python train.py --head_dim=32 --activation="swiglu" --rope_base=8230.0 --rope_fraction=1.0 --bias="none" --lr=0.00121 --beta1=0.95 --weight_decay=0.074 --grad_clip=1.0 --warmup_steps=554 --decay_fraction=0.869 --decay_shape="pow" --train_tokens=182700000 --steps=11885
Each number is 500 + 25 x the weight over its row's rms, rounded and kept within 0 to 999. Layers, rows and columns count from 0. Numbers have three digits each. The size before them is the row's rms in percent of the matrix's.

# layer 4 MLP down (transposed), 320x128, rms 0.105, rows 41-57, columns 0-127
097:480498520519523509508517510496488482484458526520522548544464503557455491506569467497503512503509520471525420503476445510498512506474528535516494499521501509491459522525504478485522476534517514469553470501489489469505522496527506452504484505480488479509486547499540446541456480485505474485488482496480522497496504505478504544486511521480551505493509517516493509527465493514518522499519
119:505467518485515495542477523495470490536478517515501511524487492498465497485505487518526526492449507474489450435524490472497504467495507481485516480459511523499512451524523499484526505527509492506448515484537510495510554539515541494495494502504513530526473548523557519485524545521511486493448464482483514500487517489463464507507440497506509557497496547521472501512477503499472504484541
096:588519511530503485485468464504577505505458513503474497477476486447471517502526518522500502498504508487467503504459503525478476534454474536446474494526466501512485481495497480486528483471480497511467489498540493504508490493458480511484489498521505441461463484528533510524477508485501495502505531492470521469518468475483494522524498494527479478554503513498493486499506518568486500515509
111:474490501513486491486498500487491466505511511515508489494505528501391495510532497490511442490486505503518320508525486509520507485505469480517495515509495488509501497493506489494511520514483526509504501496518484472480496511475497508534514503492484510472494494500485478501497502501491489527504492522490473512513484522518499490497530482488523496495460508518497511495483484479516507497568
116:467498488529511530499529489497489533480470507503478499520459470507458506493436556494496514467498438487528437491531519469486489521497508522510473496474511545505603492484463528486514462499444475480473478481525494495502510483525483466469497465535530516501478538520498497477514499505473520493499517524486491504496502515504478480512498494507522508483453477461504520518526507502507467519492
093:500491500487501503525526493480508523481464532506503534532477516496534514467506521498533507475530482466502584536471539474461493537479508513464486478503530463500469480505552469510479477480494499470486479549458497497516460506495517502518477469477481489493490497540516498487501477519478503533511528466502578493498503472465499513464501493551523525549495510515488498471515491529515527538528
097:485464489500461481518502509476515519505499485507448515551477487519536497567512522492511522486464536504504517504521499485503491500485512519492514504500507509496493520518499504475474490478481562534502526516461521459506485521507533456502504514497468526557557438530509510501521465519471493506505458536479522532496495523515530490485497516467516515499446443539475483478530486546514489538481
107:482523458474518506472552487497502528489499533507488538539511504491433468476525513478517507506496521512488462485492504486494500553505521521502509512507475492498513555555489544488528487481492509496476507527491503503508483495466491527503511520487484529511507527510513523460497522478501501482500443475482519496474525510504482485532543494460567478483492556524516472478523528489554551474552
106:486530504468492484503490518531477486473532516510523495471458546508522501487543499498527553499550523453514456488537505545477514475493445521501480530513510503456521547486497488520509533504486454513510510506462487512480459470510518473530506505478490513500490500553494499461469499493475517495471465543439458505482455541504531519504499500479505489458494516521488484510526475476525521507490
101:516528518506505486486473499492496506554504490518490454501474475494382491467452522492496501523498493533520461501517523533488480494504449499561465517494496498508504471502484501445510518503513504521502527471517497515505531522474504517456514457488483510499502510482439503468519518496543505500506515536500454475506492487514501519533475517492494491495487485469532473508469492453505502470458
108:489482520482495495550482479488504545500523523519506493515527544476569524529540500547474502492539516510464551501519502502480491501505471515491455511526512519528497492461537518506533537433525532522519480521531468505514510461466485480498510515471517487451519490528525509478527465515490507531502482506488507532493483514521480509508508424503514498538468493535498505484483472508484466471499
107:529461529492496510470521503465517507506452525468511548494503495514479502516491470551496465476476499514479462452509475526468498477472505501498502508441501514480512454475498509482499501533484490506505490509518548496483482490532491526542527510505492545496496507491517470546495530525512447516486516512489448474553487475478479482516509512500499489525498499473495437506538530470529442467465
107:459490479495516488497524507547488514460521546475505491504498505516443482506532482497473483516476508469521462512550566492445541526518501474519487515520495502535498498499547502484546498505493501497461464521538478474528536493509510507487535485436495487474459525504488503481505474506494482479554513487451534490486556548526489501472507477461506506473476503482511476507494486507508478510486
094:470508485459536461470496475463497528534504479532508463512500485501419500501485509502505509515489475506490468500529512513492514517496514455514502509429452523440524492523494471480484496524534483531523539530519513501509504469509505505522510489525501487512503499516485516491533488550521459505508526563499473478515483540533512504542471464506470469467492482486526518528469514501512532480465
101:548508503521506502530529516453472497528491478506490520520490516532512512475540533474501476530479565483506448488453519509533478515485488527523469459495521450498496482504509475472502487492498531511439530505508489506485521511502505533567533513446473433505508481507506442500518526479489499523486503500496485507504502465501494485466460523483509473491519529545507469506515484473507497464488
101:549516502528508482502493454552517515509467493520521536516483485504488534467502515505521481538482505508463471502511481503488488500491482561508451488537555470528507530474494497530495510466473528496477501505530511500462495498538492501510521479483532504458487521517523485464531504527488488469523502499551524460485459493522439473482517508467541500529538525516517504476449489480522506477540
099:490520504473465452500462500492492529457516463516547519494530521549539461507494485508508523495495498489485569487504462475486466535539471546501501537498497520482493490487488524498478522503503509503541512540489475536484498516550478526482492508504519513501518478495513496486481484462501544538539494499481490491547461510511532526498448493516479493475488514541492514483517464475521486476432
# layer 4 MLP gate, 320x128, rms 0.11, rows 42-58, columns 0-127
139:490543490473514462509487482466526496521499490496476444454516541497474502490506490503494474514517507471501459472509461497537524493482513494478484539470482483490506498485521494454520525514512475540491491508497515510512469517490472473471486503537474575492513524529488505491481538510496523488535474520536491477523492480482486463435493564470475555504505458494488530525495487528544540508499
105:480523469532487476528495509519468488535529502546501533482567511528494542392515514494484471540509507487473482488535465482492514502530492498547535498493469535487495547467518512459515517506523508488498530504496501466507526506512527479500449510529518498515492482538516546486482516506516493479480489519510519532513504507492484503486485494525551448509521497464495475504517526530497490499482
101:550517501534479538500501477509466463478479496506517472479536568451520527531516493496491515516513514504512526502501501521505530496482476480459512483509513503469487469493526527528451460468485484496494467512495509466474507506444500499544550494477506469499469463487499436490474515487531520500486500540525520510512509466510493527497554467481508484528497516571483496485537501503499467512517
125:515524483474491477455460524456472475502515514475541499470527553498470443501537447511513507524475530468488490492494476523500505492509479505518475480539500447481426490508521510492505531501538500521505483484515513485487474490478535520525507541500443516502544477461525498508497497514547490508516487526501491485544525499514481518447519520515507494507503530548471452509490511507486494474498
088:496526464519490467504502464497500458511527455503502498493529533488489512554484484484530499494476551459533507470473475517550481512475484469498440520550516502527495459480500512461503486498492482495519463490503527474534503516502457477482474508490512547493475498528497521489502503526448534475553476546500504468517533491479475527444502505486519540494527541512512500473518472510506505501474
094:535546487448491537479515464525514477506500492475507463484476486478474544480528473487531510508489467490496499453515487539451475507502476535501538497510548487551484532499525512535550514502522555460501516541475518535476484521489514492475499511508504476498487501530476500480497516524455504436536547533500514502488521463468519491489508526490469478501502510516496494535528490493511499507455
104:504525492506473502453490431522502496478468507461490504494535551554502471493499506526502482494463530499527502524462518492535491524508511477517460473551513501457559510466464495498534492489494482462537484481513472498492504448496473496505525516483500503510518513530503496477496493513527515511468494527545516488485495513522492494418450523512512454505522499513500505513524507545500451507493
106:457517505501549512551486461547510547526528507503507499504458492436471486533522459452526518498443478532484490490508524503454511488500504494537508504480493473511484479517499501524518486458489533528469525498498494513438494463510496509505460499508520504517505474534447515529491487506493518467535519478460454495480499500487503515513508538481487502509499502523492535449505479468532532490510
089:520485500535546507477492523527522511528476505531511449502505529503501480511501494477515489490487490532516517506487465509510526508482485478503508523529500506482537479479499480494424465441517514510488476542483483510474492544471492500491523501523496518504510500495480490560483543523472516529523489519466524524411468469529479519494511521496512547475493529517510524445480527477454522485476
112:487538513484460483504489481484509545461536486509525463460503535474491492463528469493486478503473489504520462467530443514499496521538499539494499518478496481496519511467490511493497522531494478493519442481507520483540467484462476517467451530548511521514507503531493493495532493484505508509518513520497470458517519531498492463465518534520502566445493482458486516536485483510543514502506
104:473527487495499470540478538503480455482550521553486534531527495484465519462501508504523489513498511489467486527577522463503530513536499505503473509525471493504494542500494507468491492464477512534528500479493487491504509506480546486465472527512463487502490487466492509527491483442527476484493543454534479514483512496478502504493509506567542492487485550485505499499508471502520455491528
125:465528478488485509469467483511537522496523500561515504459461511493478529502503470479514470499506457512505469510548472514499483537528481522480511486476504514456467515516482516524507515505503516493478529483463496517498495506521451537517430508511486501550520485476489495505534547489493463544501543471488483532507512489477481481540505537444481507502505481458469502470482497503545538488518
087:511541496503443504521504469522514520491501458455502537528479505513511543512543469513563461500530472541478486484506508525497480489519490510505480515513471472508505478502510530463512520511493513498531489455469534504535511515482521501482483537507481472487491523499531505481503503515488518463523467474448524521476539478477531508456528493550515492507512535455481465504496445513519476539536
094:515545485494515509487463477511484531482524492507488537546507497512460503511506497549536486525480468476504503479496470535502569509502529498519528478513492521536485530531543419459511506507478489486533519500483510487476497487528487494535464509510454494502466477552473479506482525501527521470533500514476489466507485490488476492491542495535503496537529529483512485499532520469486532500440
097:482511512495514465540443512496500488520481479502529521524466524502480506533499465488472491476499545458491496479501514485486471520476435456451459487568501506477504549493508520471491513486472534508549472522488519504483477467509487442467485491513510487540472480484482503514522493498498506494484541499440500474510542507523490523490504482512558503526508515503529524479493534518484471529505
102:510510493479465435525475468513498490524477527505485469483506519494482518491497553521495499493491483481499483473543459460482502507490476484493489523528451497486475479470549523526486498501474532446465568481461527548459500498496485493484484480537511492517503472524512476483493492467480495501569499517523514490497471510495499482459471486505487474492467508507545498528548495493541539517481
094:509497520511567494483488545491518466493496490534439502466515502506534460522500522525503514484539494522470518511479534482553488508513511493507461494481505546434514487541497517481517539525492511477500518492483464502488469569497506514542492472460513494481524528521517502474503522499528514527519495508513476490448521473483512494483492494519483482537526494542453515486469487478462504490544
# layer 4 MLP up, 320x128, rms 0.107, rows 42-58, columns 0-127
125:506481493484500524509522496506472531496519438529488533476446495518529486515494489511489513551511491490541495482497513505495450479512503460509507525547501503527536524568467491478503516511465517465502532490561508526517516467483466511478530497508523491468475510469524460546546487456518486492499474479519480487506483510513520494509557481480503492532515478471489467515507495561488533503476
100:499528457509508495496487424465505450493471503452486477490475501500502531506543477496538531432508460493483516501500528526489477520469486503513515462540531515482478479493507490528521484508507494529455476509482499540485499517470485519491528508491482493535487454505516486531512487502496514471441490502469512479466529496501464464473533471469497515502489528513486423509476506494526467491507
107:527495490459493471493529466520509536470472508469485520488537488509542473481486505505503564491490504466482550504467506519492453525481531566478512469531498526506525471520507500501516473482448481493475495484500492522539479501550485477481475513503517494519483510541534538505502512496474516498484472515510523539530443472547482490490493533516516530500507512509503506526525488510470473482430
117:495510532522504488523498495528532493535446446519507485515508473467567532473475518474478512505519523529510509500510491481496441528496498493456510543454515515513526545490477530455488484517465539454518481509531517479496538519518483510495529508501515473487476498523447500500501537490489527529502510496466501531523464466498553503522526454504512466498464489488526493504510483495502511542532
093:510484491466485509505524508487465513489519529523467506488512440502472494529461564518507510522485515492507518503485443503467500473485501527507476492513515509513507494510489524511487537471511526501482517495462473522453508492523497479489490559527480480497528487483504486539502477485507503487509480522516413471523512524471490554543487489439493478487497531513444502528514490437494511462511
094:463480505508523548509520461490512543493493497451486450528485495492486512501524489447514505509505440530510505495538514513520471491535507508521491556495486483506508467520487484497455524517524476474481550498468526502490488519481508478490531541502496505492494482485500486530477493505468475497539540525463478505450497510483506543520535502520489501525557486494506482510528535452563525468476
105:480458499521512504483502500519535502503508469475485492484494482490490516534502485470507470501481500513489501484489501512517505479480534470500467544489547480470554508462469498515473487511503505473477443491468434518461454511477472517556560470520483472498488524514513491492505458511543484453508495528476494509475502471545451496475536555525481490524476490537494516490470496512462502495498
106:530505525470488500499498506488492523517491513482475495513481481533494484480451514525513493488500492508464520478500522499480478546546502504466520534528492502533456468461480514502509489469481541471481509471496494510499482490483485477467550562539504522477519547491512512495465521535482488464538528504471514496536434523434488560510489490529498496448486546513533487482510484510510493502515
100:487473513509539487476561486522507499489451463527479472465503503469523484563536473484504487488491489496471516500461473527507489487499522490481481454480489482474495511510517472484498490536506505520500472534513475485510470527498470522504536460507500483494482542508482511447511470500453497506491485477475498473490490478437489541487486522501457526487526477536580534480543493509505510502533
106:480474471487493480502498468509483515520507534511486468568541530513508518487538546522506482488535499481550500563486536516478531513524517489505488543484468476508478486452533515494505529490513477497555521541493516496491487477523472473524469513509501501494486491534515481476537491480476513457504495486491505474517507511520473544493497462529487512456484449471550526528487442493510500493521
107:520525477467524505511477546447488482507501533500473494516525475482505590521511483498512490466550512504497512533490435535478500515520494509497490509499497481516486517483505496477495468513497544498531495469481548492523507539483524520493501503540448511521443489480470494468513457477498518483455483516479519511470484489494475509501492532505497502518471527530529448474494460494517470465472
112:498520513480522492525516531501529463497533522455482513534499478489508499480520494514486469468474537508466510512511550519498519468519461461545486462540487501529512484514560520469541488490537501510460471453519479464492523485506551452482518484485501504476472532501499487515508465515509523493497470461481517491477537510468508502480497474486519478475487494492504476459513503511504442557540
094:473535510487483480556465477507524494479566474479522549475502505465493510460452468485457481491483510516510509457538488504509497522522478553466497519534471465501534482492492497525528508508516502531461495451511520476508449514449515500478503533509476490511500515497491521497501523491536481504534474446528495523514534508532526491511547510528502513483501502463523476472511485516509459516526
098:512490499496513487448493468491505496451478518522496466472532497482517490546502421494504530480478462546511509528516506531529519522540511486514476486513520513464512489520507511516513513497485492477520495456501494465494520491460530541505501532530543540466513491447520498453503508501519492505503510529500525556492483446519461538489530482485509498453511478525493483511497502526502433519510
100:502478463507501507510524554505490465520487551494491511527468471511530514553494535472463520464485510501512481490513481481454436469499516507511499515491488495498484501482513517523496570483502495517465492515485553509546504518456494484498500545482482473501481494548522518541455530468559506520489478519471504485455490507495486517515472467459493545501467521498485506513481480474519525492510
097:496523503500518483506513449535512502552557480477480447459450480483504524509547500463472494494529480547501475542527507498503489519508491448497455521495480493511473488514528523492468518505495524467497541515509486517537493504466531477483479522504530516494472502549506499454452492505517549501542507518517508504472483545501536514492486504498488513456515496499529528526499472529514517548489
105:521475542502525521513505560521472486536525485553478502491493496473512456472498511505508451494540486467487488480487513505536473511529514500507480550507476573450456478519467488440498508498504507464513496519529466521498454550496492514523501491482494507469504513507526553468511488479519509497505460509500481491523509481475539497491485487528489494504488503496468493517490490457438487477525